Part of a small language model's weights.
Size: width 512, vocabulary 14295.
Training: a variant of Muon for these matrices, 6465 steps.
Each number is 128 + 24 x the weight over its row's rms, rounded and kept within 0 to 255. Layers, rows and columns count from 0. Numbers have three digits each. The size before them is the row's rms in percent of the matrix's.

# up: layer 4 MLP up, 2048x512, rms 0.323, rows 81-180, columns 64-127
# down: layer 4 MLP down (transposed), 2048x512, rms 0.056, rows 81-180, columns 64-127
up81 094:131181116121109050166130190117112159127136119114111124130143122151128136149160145159134124134087136125074108142140106139109117126117143143168143133128149125122115158119100081116144137137142126
down81 096:109127156111190101132147111146129116136150130123113118161157095122092137153159135113166121141114161117113124153131099175143116119101117117129165103109143132121115128193122117144163130150144102
up82 106:168128119105129112139083149102121128149120167103136151120178167104133103125144120145118106153099152125144126124092176104154136117106141140124109136144197127153107131119096131146049132129117114
down82 103:177132154146073144146102165151133135165142130117177131104139170132106147155129131103133163133108113107126110131129119129166145094129114117128147119134160124070089147130097167135162118081117097
up83 097:131155125099145075111109129093124172155124151114117139132140098124146180135116121109145106118113153149087176160155108144128105120175139152100151140132057139203116117123091131122132125185123130
down83 098:121181109129124158121123104106175133163167171074116088102107161115045147160168120166113100140132110147122115113082111092148096116098153116113118134154085124143164148119150167115109084150142123
up84 111:151139031094095097111165120108130157128097119129186135124181149146121146137135158153113156149127106163145119122160118108130098143101099123157117136122088117169176118138102115115116115157124095
down84 118:116107112125119136183087090131166128133127108086130127158111106139124086159129132142134145137102132106145127114104099157142104128147155132136099117127073140141134106128158149104137143104134133
up85 115:154139143096114138131170092114124149115117111134127108095162146107112091156094113139134128141138137139126152183108112105136131071145118159100088154142150152103117151134144109118118131136121110
down85 107:115151134180139113105087148143139117112106130160145137131176163089174170128113127126108153102122123104129111113099081143170102158084114113164101140152104131156121120095119132131078117111117159
up86 093:093096138130160131143122128095118111111126117103131126172124139142105123176143120120116153149123122120144108181177091129098136094143160135129120096167096104176130124119091140151144139151122190
down86 099:128104140135157121121096147140114106140102131131158143129089144125097156139127126147130122122107193112108089164105105125135082140076150132106140101164110119101160166158102124134115158131138189
up87 107:145116092129099144117131089109151098110100171104109115118158131161067170093139110087137118095133131130137095106143123123137121095142164133115093100121102173148143130104131147140109116151137161
down87 110:130125109146141100159115088106125115092154159122169197114121124182134146134100124128150134105135138122113109137126106141086122148141186122095109128129122104168112187155122157131133162111176127
up88 101:107102137142140148086127161147143116119158177110124180079178152138154128098163143170122159122132128134135159122133103149125131149124139125099172127150115145169160097159106124129136121113142140
down88 106:127096105128139138089167156130148131137150124085143142116131138139116106131124146125110126128138108130178148127155131161124107121170107117142129145141110142114126122102110163153079141108141121
up89 108:127127165133152118120100070105117162106096119099074122135113092128131160114101087133154135147156135130108154146107075098143124126127138106132111127172151137103118110123187102098131157104124113
down89 112:146179103167123099131130106149127137110134093107126182139141085126117146091114139095109141128177157126135144141137108150108120093099130091141092142156107145098112141133099125087191080075124121
up90 107:136150139082105129102130122100140116091126120140139150128100149143152133133170149150158188180081160103127135122150139110132095071134152138129126131126128088090142116138127114097158135155103114
down90 103:150120141120153097134137108115110119150096123123160140092150098112159105124117122106110149134109093115151129169153108123173098117159116104111136140112122127123144093096128117185106124133093102
up91 091:109113164109137134077108143115175113135137113114130098121150110084103125122116111113124160098104098130145132158106131152119091146114127125087101124131106140114132141141130159138138124107137153
down91 095:148117139116150141138129177137121136091125139122125094109128155138106145061103168112137119160167126172129112124131153143137137093141137169120147128098165133090091115134146134146083145137131144
up92 090:079132136167115152140104085124103116133111158120124150122125137099092155102116147130110159125166143151116130164132095123097174133131147131115120122107151103154144115126173139134119160125159140
down92 085:129110148142206114113145116121121152091119139121075130163153066116128148100123131117115136140100139140125150127103124130128132094163137132127108145123106094191141095145116106100128148134164094
up93 097:111166130127149166164150115138152139118129155141124117126151134167128111099138117130147119119102114083109149137172125133108149106138136132144160161136121157124156113139159131124152150090125126
down93 096:118111174177167165104140101093111136132099155102117132118098090165087154150157111131137152106155134110138136095140115163119120115133128105130125147102114098119110106094141116128135182167108085
up94 102:128153133093103160120113154122128167117181196100138105092100124100103093137121088159125145091082108157134114140080111153111167136156107165150135128154101164132141095097115100093096120127148093
down94 103:071132120095133135095144123144118117106145141080129092101134113117091117099150094106123113119109111141161082139131168109076193118114171091152155132146084098163132129115118106162112159115118130
up95 094:116139156170158157153137165123087140126125120184101116114073094128135133132139127122136098139056155166122129141132128117084113117139098142129128118108119125153099144096086154130151074106169117
down95 092:157130142161149152139158170134153137157099125108108112122139117149144117124138167126139101137127119142156125117129113147123103164127131130166166149100135110163100097088120149119169096136109152
up96 098:100171105125133090143104119119137118113105107170137138147128144138129103095110096137168115123124104111097133154098109130110149132162120097092104170168140116099135107113100179137115130152109146
down96 100:120119149085144118100133171128129135125101124099107183076112142210143146090137082112149102146155137139085134117120087165114136121114142189139095138119124130136122128097131151151096129111157123
up97 088:105139095138100157123104065093151138161092123133105175120131154117127141116113098146092160138087140101117143140131112104128115136052134159155132148129136151130107145159140097159138125144134116
down97 094:153161124163121129121139110147094145157128146133125079093140160126098119127092156157133131164120167117130191175153121163137143104127133134161137139143071101103128155160122160122148140112093099
up98 099:091120122147127157144154148080130123133124116164103143133133111093142170084157132172116147144129103142114147091144092115110134157145156156101129092127138118070171133136096177123142164114165157
down98 100:124147113096119133086170141109121147132122128137131147105129123184143127121084144105144074162162116111156094105108154144057126177106133107113130140144092121106115120124133107118144115145138203
up99 094:128162150094108124112103116128105132124096093113117139123110134162139106106157087150150147136080130140144129165163088089136126152127133128093103160137110129097146118141101122137172178148147164
down99 102:118111142088087107088140088111109149070080143160176131110121132156148132130167108147135142102096125099112135117163128107135118158099141091126120135153150122156159074144150154148147145137134133
up100 099:080106134112129154125127153121111156122130096173104090146135118134126147111153101124108103127184131117215131139120102135086109112133129116115162101104118104136121127109154125075109125141122154
down100 098:091124094078131145158156088132122143100068119120092143131065084137116144140143134079097107129144143129162090118121130146121142142120164124125124096137167085121135127104138166089112120143160138
up101 089:131178076171136116111122131134100159106086106164146112146147081136148131112118105082133142103148157093141157160115131187181117135163107160108102132164166139144104176152088129122132141156112137
down101 089:076137127153136114139133142171144115127101140148123132146117103102061114113165118090108103103124179122137153152119103143129119113110128177109167133133159121187086132170117145128117132129095129
up102 092:146108149164127118138119092120059107138094108108113116095125125119139152140109126107158111112139132116108124176100118069140114123126118152123121131143106093138122108181126126107098110103167089
down102 093:143134184164142162128080089153135085107136038102111093117108126132113165179111149127153102153117118118101159103116133126137110125077176075103099141126121119162145115145133139125111152132128140
up103 089:158161109144153158179143135161128169131142120145088118170131112152148123102126100142124200142108173149137133114133110122124153100129138103082126155084138117124128117164118081121092110147117091
down103 091:113133108156098103156095140131114099080127124157066138167125141140115142139100189096108132126122150133143126125109117139125109074110140160141151144125131125158133120171135091130111145156117160
up104 105:158140160190146130106111131156124152168121131093166139167126129133122152141151121075149095151120129145104120093116127106138116118143145125131171134197099107131190098103128143118137122080124131
down104 101:120137129109110155133090150095134099133126113143137120141144166102076152112145142131112093135154108069116164134137092141109178152114101137130165136132122095145138146109146118125159102077139125
up105 113:124136125109126154114193139150114187144082130118132122129120116156104099090119128135142138124131120137108139110134152129155128101097093127146144141133102116112133148125142123126135157113113121
down105 109:171124166121120136146130105126117118097099116153137123079082105124147131101152116112148133141123106100095096062112163125148153105086109089147136133135148114114110098162096118119097139125151176
up106 098:102126140127150076090164128165132191158186137178114132141098087094082145156116133157143138113122107148139126148081140148131099170134120129106153134150150119136134138155110125160111132075078135
down106 097:110130150144133113150135104121131121138122099125136138161128130108128163111123100111170148156142149098143130122138157098091151152098134108152131126133066152119150166080099164127092145122124126
up107 103:114133165141146137184104160110125144121151087149146104121126106129087153111116128141126123127155143092134143168157155123066120152125134122130094139088125154116094132097118157161158137124166098
down107 101:097115147126086138105128123107116128149152111106155088126130094140106148130135164123137173121174107152168128168180125121150123121127084120088152076122136139106113120105122108171142164148152113
up108 107:138172125107107115151130170156124125156120139155109125110151127162142140087133133144109089095121098146165091118148140117150156108070170149077132153149136139139104097140149119118130165108102136
down108 103:140140156091130120149141138099127124133096134157117123117128142158108129127137175146089129114126121132106142128186106124160133094099120066085138151120126178147093074107185129107144112105142075
up109 097:151117104180069109098137123144106134156115125174105081142171155113117095123120098146104106176124177113153126133104110130124136127185108079092179091145143084120123160123108170121134166138115106
down109 099:083122130137140144125140124136104132141109163149116113128143135152153092115151134124085135154117155105128126113118106136128105104166076113133139137113079141160087106137117113159165135124122134
up110 101:104127107150132102148131129164168102148147139191122093146141190137103149115151154128130120152138123123064117172131136142105147059151161134138116097133091127108133119081134112127109121125159167
down110 101:124172128156129072151141156118132087123105138126169097147134177134148105132116095098137099143152160153128103121096150093152139172127083133103143165079135152121126133155144130146141141109114143
up111 064:157108136122159099169181157159123129135154161093121144158164150160114159185143105130162091117100107147092134140116123117089134140115104146095151148086109104170112111095149148115123140063107081
down111 061:158109173082156144117164115122124127112128164114140120133115128122092153140120146080147126108098117147130156145162126107158097130107108155134138076148102127139069147108136126142136056096149117
up112 100:144181125094147101120147107152117119105126124122122138086119083121102149106139105131131129132161125133174230137101144083135165084148154125119107129126119126103126077120122097108104135139106154
down112 103:113112144103090110145152113159122132148114131110146124096092097104128134112114123080140124128139130122204111129117143105110119123087124176123126114092154099064126077138152100142151142110131138
up113 099:127142125147163133150119135105069137203159106132143119126145137145154169098112152107112112141124138104090103137145119100119144129133091137150163165146127137096149124117109150117147116109094101
down113 094:113128097120092119140106098084129114127137161137153158128157137170114144111077158120123091142129109179108158127128143151125101170137138122060120139133111142140125136125135157112164124143151129
up114 096:135124081131114151154126149140070176094095091131132096135144088114117120072115105109110132111106160132098170138165139155143169147130121161124094106128106112165140144114125142086154133101127129
down114 093:075166118141091171151121119117116149089107092152132114115144068153122127135119092142158113139121125171121108115131149125083140109162133122131113171106143151126187134099074120150100157133134096
up115 097:107157112150144126123148131086134087123144125170080130094128092136132097110116110164130153083151136103124132155183151110101167112160099148134095137144131115144082080126093125084131155168142139
down115 095:148171139122171144097124157138102124111131151130136088138124127122111175128167125128118122164096138106151118126140080158139133125113144146081088144168112137138156076100157122122106135113150158
up116 077:137133105130169108126118130122133098157123118138101148152139115136075167126122105085078154140124118113130113165119114121112117128158075134143109092141182117103144089160148115156134105144089134
down116 080:097118122201169128104174109151149110114115109187101155121155132105112149137127134146112112159113120106174129102208144135087149150163106139123096148105166140111137105166110160124092109085118098
up117 132:123142094128160149152136136095145135130175124138146113139141134127125145105121076146120142129127117160112166167097143093106135143110123112121111163138130119117102110159173122123135164108133136
down117 132:143122118142115171185149140137163134133116127141157142143113088130190137133100176129137142141120079148190118122106141100123105120140110113138084140166112166132120145091134146129142130149100143
up118 095:132141116118162095142120124096107090116109106115154151101126119124126111151140133113107101071105126118110133108152121122123122141104114145137132152145125148131153114074127141098138137107169100
down118 093:121167114059147093093138110081099106165142160162174147115073149151156121145113126145107138116146145133123144153119127142142134127063140137175100123120130130121117081112115103120074127117120145
up119 090:115190117182161126136144138143091156152103105186131156124189119116129157091119107097096094113136152134124127149183135116121105123167126189124129118136111124129114138093102148175118162091133107
down119 094:119150146142142132120157131138118123144135139151154172166179115115130085118146140124122114146111165140147154117137102101152132112153103154107145150097128151125092103138121107144152089112118137
up120 093:150095119139097121176131131135131129125128132144084104142098104155110136144141108102102107094146138138151135131121139151094124132124152119093141087124114096144132137152065110156178134119084125
down120 095:152116150129149161199141137101114142114130115142085088082167123116116131147150128137140093130085117134117093150126138173136134151115123163133129127116105114127156106150143101148116120119138138
up121 105:176112135165115179133108111109087163130143142150113138107124146157149052121111107163108097141100116177121184144118156118170133114156102112130124136132136159147188157125070087144119136160116171
down121 098:153102078167147142140110123143151131132136133116132112143137143110125129165145128121140098127087084125147110169135158095178134176124201154109081148132124145178162085084108130142111118125163106
up122 079:178142152101116108160125151112153144138114112157124164103123144091136141138120145096156121123126147154148135136125139105142122140124125123139076143136103151158114117150144151131142112144151155
down122 078:127136091100134155133086116117129143151118115128131138167166125135144125146126120067130148111138125130136127124114135118164102152158132168157127113136153134133148141120121111136123124155146110
up123 097:130107138154155082115133143181100125124125108135126125147110118212096144176106122124145129150171135120151074153139101124116077121145136124124166115164075112135126122142143154135189097113140123
down123 093:134118132153128110131100150092081120086149127075127162136149087158122081129111073099156080145122132155144135120137124096156134148151144070092109109118110123115123148141117158130195144153135122
up124 101:176088104133074155122155170121130108102116082099123113112149109134125108132093110116140169167121117120150142178136128126167080149163094122132149116127161125143162100122102117104131150125147098
down124 099:123143130119148120114103105116132107118100081103159133111132113102128106136112167150119122144130115188141152118163087160132134139166181171145157206113139100152143146108122123132135106136150086
up125 098:135154121141104089139134121108152120150111130131110121096138156098116150129171150091124142144125129117114096088102144142130108139138134149167129158064135121088136124105091106117104087116122119
down125 110:157130126159118133140183142114111107160150151122125101115153111106129155119130133141185188112118112150152118128145115160094140144141109183129120125119126113128132113143150111133149140132108136
up126 103:137141153092135150124170115098147143153118137116088115151088122105114123125131121152152173140108183111150106135152124141124108115124137122103135126135110109059120121089086141149113161156104146
down126 101:096116066140145120076120127139117109136115062075123086101081119070124127114176162138146116122181120097074088169113149127122107102123129135118105122074117102137126085107155119104110108127128112
up127 091:168115155146076066124138127104142155143161144097103144115115159117120117166130162076100147120140162133083065142117160087107099122142103164122126078165094145151174139129145106135119119117104131
down127 090:095126196077160109078103111125137100142125170161100138102135126154121117135095149089103144107112127110145132122145127121125108110142138152129157121148120122119125140138124130090091160187119161
up128 073:100093107094136151113133113086166098149146098144109116117125097110123150076086083124148105150126098116137104149137160127121131134132139136099130085115141157105140126107167096102107161136113108
down128 076:122078117158113105128109116139124169171117123126086130141129120130096155139117110098102099144111117153147132156143142119136133144146128144081161148115121123136139144117139093161103106130097108
up129 098:079165067154131125134112128085150149153073112126144127119110156134123155112123099134140138122160112160095143128140099116122159170140119127156157141108109132107101123131155117122153123127161143
down129 096:115126166145080161145201169145162141126077086132095119152084108123118089169103141132123162132134103145114131138154145122085119166102126146138147123129087120113102150137147122103145182129140185
up130 104:167123103081107114145144065118128119067126110081107101098177112156136112144136165148092135126124173153111115141152115103151131114072140116162123089114104155110137138164103123121158159111134122
down130 104:116191137142138113146141158134140141113107133124115121120095144114092098182169148120124093136096103135101129146156152106113146124106073114129147107132142174085175134139162128132172132130127132
up131 109:156165114133127149151101153130088117149128158102138162138126180137146149135100145156133168131159147130154080136123173152171134108136142154105128106206116124146122115127105177143170108128095160
down131 111:152158161129129121096096144126099126116109149151137105134111153127149168121128151123151139136169095103128123088143143159147130130170181132137142118098111153141122135112155142149160165143104133
up132 091:097128124141117110136132142138153123140120127124110134154129145134122120142113141116105130153134131081141103148139127117093123120141145105126142048109161131124129115140143107096146089111143096
down132 102:087135110115132102111156090119127115126120148140132133121156125098093146147120109118143101154074110123136131110156129145157126196104136101148133132156164113126102190169131144113140092119154127
up133 090:156134135081089115148110109092144121150128086153152157092146128088142097118141117094156145149143140138140174130145111104116105113053106136077138125171143109117132126104136151108121182161116116
down133 085:112114114128143091124092114093091111135140104126113136129153118095087118116108118119154222112152170137108174121136128108130140169097129134084113171109125153151110097111129146101107103163133141
up134 093:162112125133091111127144135124133106148128121110161119150090108132121136091136123113090148191124129116098112124137146171089134087148098107163131132149121146111143150124130166208123167153096129
down134 092:149111120110114105125079120124144160143148128114142109103098117123133124069108086150106119166131088100107133149130159117119146064122123126142164119139135119160117106131105111133101153116124093
up135 100:131098148145122115101111098106129117128130116165119188123147097103145128119144123119100202118083080144142085174105102121102132133139163137137089108129131147107116136099161164144148164103063097
down135 113:124154159131129139086089150121138142089144115113113161138129116123137127136129145146115158106098126176126128119124074135104139144148131111170092120070111176168147105105158071168130182183117174
up136 104:156088123172142067135131103136147121112144117099098147105129092135135131122103122150107124104147126110153146142136146142122128110139114099105123124123174134113100118127152093168093136141163113
down136 101:168121121166143124122096111130164090133185154144112162154158125138148112122160123090145149122108124102163146109136144144137104152089102161126126121100156127134138128137114111124093134096136120
up137 111:141091114182144136140133152151121150069153127136094111162158158163121120109173127123130137126101138100125129140107130147125112121076148135075113153145172110112135143130120116102137124132130103
down137 111:072117131139129131115110137127074097128176181116119075174108121164088134137118100133127113139117117153110105116123158181111145131155154119133116123114133172095142089131103142112101088138116128
up138 116:136130128111133122091122115117134136098116127085117132146152098114131147150124193088079110145169139156071113138133139131119157128134123132130145111109157117103176144107145154128151133118139138
down138 115:147147147110140146096087154128130120092088116148078150104127102138154141138098147137102126139137074129116124139146102107117112141155111083109146111103083156112133137137147134159148104101134092
up139 092:097116123156134126148100135121138123115156100124130179127162160122158144138116127179109148134157124146140137160129163151117132091116165140131157142071108138080129126130135107127110171124141100
down139 104:119104116083134092141119127118111151188126137134121163140124169108109123145170125152085145138121119119126124123121150124152124110143138083134118110095070157122107109146110095102150141107128159
up140 097:132116145123124097141148124102110098117128109136151173130185114133134096106128073075113099109122144175103137128145155097134117122155167149127113130147147111109159134137195145136111153166138099
down140 100:097190139114127096131160135175088101110105109140144154141157117102152133134112095117155118148161107091143149150137128109077141152136147133113123071095126107139100123142147123169130126123115048
up141 103:129128149101150124120132159120094180141159143131113094129128111123131134115104132112145117106151124109132104145100122133092144117143126126138158133128142138158099128144078145134116153156081108
down141 097:102129133128159137163140119146123142145174143162073111083125143140136109116168122110131138164109099151141126139115156130121144140110132113161104104115131136183142111136086086110123109110127127
up142 107:118114125105127134132123143110109107160136065158125069097129099133104110133130160108078150110094115137091112128100142128130115141157120102148134117124100135136156130128089139101131136154104120
down142 105:143112114098133105138123112172161140140077137169119132179115139133101206160121115076162141108132149113135103120103129134109144084144154135106100138148142151147126126133128098134142136148177163
up143 097:154102117132167159129146164140181129107174123155096102123164142126133156129103121123136086095111173134104089154102148096149094120145154092128136096097132116095158128073149134176118126146124124
down143 094:176129082099123155094094108098106139154182117121116159123143140166135179140109090111133097146091173137103160160112156137109121124164134120138085086130176079110134113136187103120143116095130112
up144 078:123135126143085131142127126105154143115124161143153132163172148147163124105114157150142104181117122116161123128174162111091121134142124102135114095102101114138140132118138116121164138114124121
down144 079:167097108143152175154138112115104165117105097133093149143134126142178114145190136079144100142123091076134141186173149143109143165123160119152132156111121194156133125096154095125116126097094088
up145 095:120104143166083137150136137094142161143153082176159131154113134114113050125116111141093118132145145120108106134140179128089120159159112129156081146182096103154148136117102112164139160149144158
down145 097:126143093096093159108065123119146118132083137147135142099123150114139135089135143137131093111114095144152089128125106132122137184161125112082102116143116139173095157146174116140169099144105178
up146 100:134107151113115163159122124148157168131125128107101144162085142129110172132114153100118165135132146118156106115103109141103104127120122116142181092118110133121125097116128113081133162167156127
down146 102:126158166092123159138096126104171126136154111137126150112121127117168135098120153099144138175123154159100126131146159138145081144111127146095129150118127115151136092125124109091137127111110126
up147 101:115150084139144145152111152121093116117117115112175107130131144119106127121153133144088136108132147110125124114081128177114096134140129142127132156107104128106138157140143097185121112076110133
down147 101:135132162196156093129114158138132129153122137119140100158089119114113135120097094134127123129147138131123156143114161081134128128139111117141107153116111147118169117143092136136137154116127124
up148 092:136142143114145102105087120104115123157092144131135124132108117100125129135113115117073089091145108101113109122156131145097115172124123138143156094108071137125091153133135095143131117121117093
down148 094:129142139076118145112139132107136110135105111144108076143110100111118104139113142127138118123155155134167101099120157091112114154102136125130104103127131092116065087163147141126097129119160125
up149 096:159129116130102134136135114092100150103157150162136133148140166134141074099113127157110140129103063109119090116160134133125158122141140108129108088118126105106125143126140148090109126152100071
down149 099:144156105134148139135105155158172139153123124157139146142140154072121119138137080124112145135136108105097099154140096158182102154116108069089147154114145163094100147155114119124146125179165145
up150 088:133119105130126101164143143138108136118135134082103122153127080154110112155140107125109119118105098124099155110112144101115096140124145111132144096122108089159119154162102125146128139131129091
down150 084:060137132108115135124190101131184163135155116134136131115144125110145141149146116136098153118136155123152080153117111138123093129112105176127123123155117159102090174104140135120112097147114122
up151 106:163136160154126132088090084131149119144130139086137131111114134110173137091085090086119098130120138132119103172093110132123137151119168152121119154123107120114144138131106106127130107109137126
down151 100:194121143128103118113157144183107127138138126146139158133155168144103146107125109154191106117076137138115126156101152123151135142120135102152138119125157119161165144151142141146111099122145109
up152 077:147123106118146127149145149133128160126102130152119112151163153119148063143157131118129140113104107166152142165112146131122124140143149115123180108136157117162132144146117150160134136142147122
down152 081:176110135164136144145128093164119099124096187134154114115147133105088128133144133056105155151124164122165098121105161139099096102134101156110148154134159111123159128096090118120102144177160116
up153 094:105123139134120090106162111098118140139129129137141114075122107110106136115132109117148140144111114126091114089124136126149147120105149120104150099165164128120115163101148073138108134097137138
down153 091:124130118129144099143163092106152160135136099127176121105128097138139110115167145142131132114139150136080144170128160081118130101139112110110119172149125156092124147102085147172153130119122137
up154 097:113104105166152080132136091106106145086141150152156109110155126099114161121126143117154146097157110109155110137146145152146113144130115128159138126112106159119122136109163083163129140146107125
down154 098:136149123131106105146171131118114129110104155139095129163109116161113163151136136130083156133164118154131105141167135164066094131124128131098116132136123145139135108121091118113123094134128084
up155 103:093104138109129116126127105118125123119116094158120114132131121129137107182118137140154121141169111149143165148094139149147094190152106141140155109123121156162116149100111112104113119106128146
down155 110:110125144138158132120120107124107099151152149134140136160130146119114079140095122177101103106111150137117117150103147096122105165086114103098128128144116148140135128158100133174133098145110157
up156 095:132157160160127125118115136154149136143132113127164118134097113124171135149144087096126166112134112090120139106138127136145093136086161135116150161154098111114110158147173101138118119106134129
down156 099:137108114149128149119133172110113161150133102098125137151118117129122115134151124100151107134108149164151171118131132140116126135104103131104083145132081104148107142153129115155104111126109156
up157 099:107109147096150131112128137125077170104158123116113144113133146125127135151151146126130139093132114090111143097097140125107159096135157107120103149110094140132170142102090126120147131148125076
down157 096:108082151091178152100130091089113151111144146147131144142100106148077164102168103096100077118097098101135113130082153140167101123121129118125125127139087136120150150128074100147130123114144111
up158 097:111138124109116095146148096095122157156174124117116147163122138110153115104093184113120157109145155085125139116122110149106079147133143121120152101145131129098158169163119089173169151125162127
down158 096:149176141114122080129105153117129092155108095176158124135121144123160158130115134127117121142118118080141078121083163139117127101137101121114107096158166121081080134146134149203148132118156113
up159 109:105193103135138108131097112161153149127117150127150143097134121140078085079149125169122127110138133117076112158104121100070141154128167105129130115110157135126126162168102143138096098107121113
down159 107:098108129100157107156098145157153149134104174136108154173127163163078138083171120154114093127142125144145119136112107146123140127138092168086117141089076141118110168115103140163149138108144100
up160 099:148157096138104124132107144139055156144116151131121135129133116180152156160124125126108118130129094131121100166122135112143096152146133142137171120165145104138075137165111151164140114151160092
down160 096:130123138123134107077091138172092138095123137134114149132120173200110167118164188120112132129119170136166131117126084129112116180091124110155122168151133116106091117122128146130087098126132194
up161 103:114186145158095125147163110118151132079135116169086161116133109147113103127144089064143099144132137144134122151117124143113116127153123144120146117124101127125080151155125112157133142104143154
down161 104:134131132124094130148127146140108123140108156168126129129072139111135142087177159094088121106132139110076173134136122110088126118124098142112080165073143133115135105139151087161091147099183140
up162 110:140117141171145116147116161134107089132141138122110114093147112125129143144108124139107168132115145137133138136149151149085157101162124138109166119148139111139099138147146101168134181182148107
down162 104:132084123162136133119090153169118134129168170094104126085104127108138123170137139174179118092141118136151120115115128193117139114104134107124145133129119081123143165072123134123138126166167139
up163 090:098100144135096092120095136163116148102143137130156122161157132092110205157105161138128137144143163149105146130123131100069121126127153114096103115111124137117167131120172119128139144113099155
down163 091:172086120067099125084081127150108110124071145118158142114132095090093193089124192092131133141161119127162105142088109139127135106106105098127154131148133155147102137126138129140136121162103154
up164 102:138092097145107119160079117104112120160164164099162157128143127132090111092099125107117122140092124101111151137133091088142194121167117137136107125100140131125174116150140165159134133108150130
down164 097:117067155128148185120108133142093093159168192148164062152132135114101090100115117121137128142165108121152124130160115125120102132137130105110147161128102175131170099177122172129151101164100137
up165 097:056160114130120082115107166105134129131130150146153122139134113103129129122130140125100166107119134131123116104131095158151162082178152138111175095155156121123160150105157154099126110108119138
down165 097:086161155148091159104162124120202124082163112150118116105133088089159134123125107145112084143073124095162130122131114150155135147149136144125112089129194130159179151116138147136100134104123100
up166 102:143136123148170178109130117192134120186166170130104141125151119142105160187170101177095120120141180135100104105111126124133145132097105144101140136107075159129167132152156112113131088143129146
down166 102:149158123142126125065139109147115114116183125136125152145105129107126141137145137149176129135125124140156117103109128122151127170111165172086152123144151137123144163082075102107094084131110125
up167 091:110162124105151128116164120157120136129125159116119132141165151126153175115164094139107124099134107153119095108147139156143145157106127126124141126102122147127157141104117115109122131156126170
down167 091:139104133143113125086118143126175156096095155114109153125132176174187105097162070100131122093087144119098127097150142104163117142120097150148153134140120137147113153158096159121129154136113108
up168 114:127140139114144119107132171153143163150139140164135124153127128109126121103109116159142184117135123108120156079161141073137096109139108112118098172099097130095109134121074121100147138125137154
down168 110:149126171121122149143131111156174104131105157108098148147108126148135109112125132138151103095125107093172177106159134091151124171143189108087111167089114116111092134161149105144133129100136102
up169 104:122091141126136144117125141140133127137117175107147107146123119140110118150076162088145129162113120160120110084099143116138144167129100144103114111169106079156094120085070154131145160100111157
down169 106:158128108110114118140151125108079125131124143131157124120115125102095106154129155128089099114093133122188129123090137154098139125152119159114084148134129156111079178194093112088141148135144109
up170 102:133148139126130130175090090142154147099145099102193136140183153185119115144159143167165083143141108151144114135135141137119103143104120144157126163125119120127146128131092102171131093161089136
down170 100:111120094109103113157163134107124098115136132147126149118110115148111117125143085129095111159098129125104090127126141120120102165095117106166121112117117117130094069108127120094134048098102158
up171 085:135124132133171122121105135104151144132117105195143179149136192115176091146106129120158125139158151127085150116094145100143126105120082145124125151165175151131107137116086079121095085128095125
down171 087:114143122093129138108135121130152109125155153144114158115105141102117166120137113147101127109152107090187097071105146108148119160115124172150109098119125161156124110162106123142119139064142117
up172 111:118124117148134126093116143144134135174154103129084115128115117127159130107151099157126144111136177122113101149137071112141102113165080138099095132116123155126123163188136139126139088175136127
down172 109:097112140127154122135124165116131119147153136090136109142127129135175155141150108138206156092117154124107152163135131128146141101084132101126137091126142132113120121133154143115129113123130161
up173 098:136093115140098122134135096084118107170143145131119127124127139118100144095140127126154120118111109157140169162117122079114099124147151112146142113129121087080112153096130153135121122116103132
down173 098:093126115148140148143090138101125167158134101086167142146156138141134164131139133142120107121149077142132131113164120144096117125136099140117196142100128130130114149098114143106129131127160140
up174 102:086115149101128105153141152127114147159109115101130121158105116120137128133147121151085175123164156130113110088127116155164157090205154119140143150133168121171128141120116130125081172115116128
down174 104:114101094090125166108112141130143143129150156169122142140112140157149111115106091099074082134136123106116133153119112186134139095148184153104106139169108156147154093140103105152144131157142160
up175 113:135083128155131141148180139113122153154110109127087168107159129123148159150151130138125156070178127123135131112099109121136135076103165139114076136128128109095156093144125122166169183128133180
down175 104:109126138155085138148134178128113109176090105142088164121121132151160096139158108139143108116115129112126108105097091134104086124138119152138102130134121156112123089121112160153163155148111131
up176 098:116119117119126128144115119091136140173152117132161142116115131138102146148147111132101143070116139118119105112144125108141147107110093067104113133082118126152110130119112144106142099156166152
down176 091:156131137130114142171125152136135131151115152099139139116146166112134143091150129160162102134113152080090127089136137120130112089126163148137102137118143108146138166139114156118135122156074153
up177 085:142132126105114131136106164133147128143142150081143117098116125177172156143193122120113157126124117146113150129104137101171142127116151141154106104113139133112142122141138119094148132179111159
down177 090:115144115113089135137159102171168122130110074132109132121128147177147096171130127172140114116152153156089106118133079078147122118132128120162182133102148128130108098104123108101109161152166092
up178 102:100144138162111125134086149156130152139126159136119134107079125168151081153160149152110172103132124084121139109125147156166149124124118101137131121168102122172128157120113124142154143146144137
down178 103:131110145148169131135156123144153155120177145109113116156119123122135111139131156081093128121142128127102131150137135132127178147159130157123062126152097100098147159125083117122086158149093144
up179 099:147132134163114158112118147114134139128138121118095124115092127124133144107117128072122119122108145127123134138147129141156147156137106085136118156138117123115125146121127124095157170111114096
down179 104:119104149128103120126067150114129137121136153156145140119124142090110136137115092092127095135117209111110123153130116150148115138091118123110121170156127141099138135139107119145103121066109098
up180 096:188139121139115168176136088172132095147174142136142116123159128133130154085126112098112138129062114137168130176147116118124128058190161138120163146099099135079114129109132133153119145120082168
down180 096:131100113084118117131134126140149103110190150119153148095168117111111096126125106128149134161146114124159131140149113131138143111122110168115111093160114117125118189155138104141124123126109136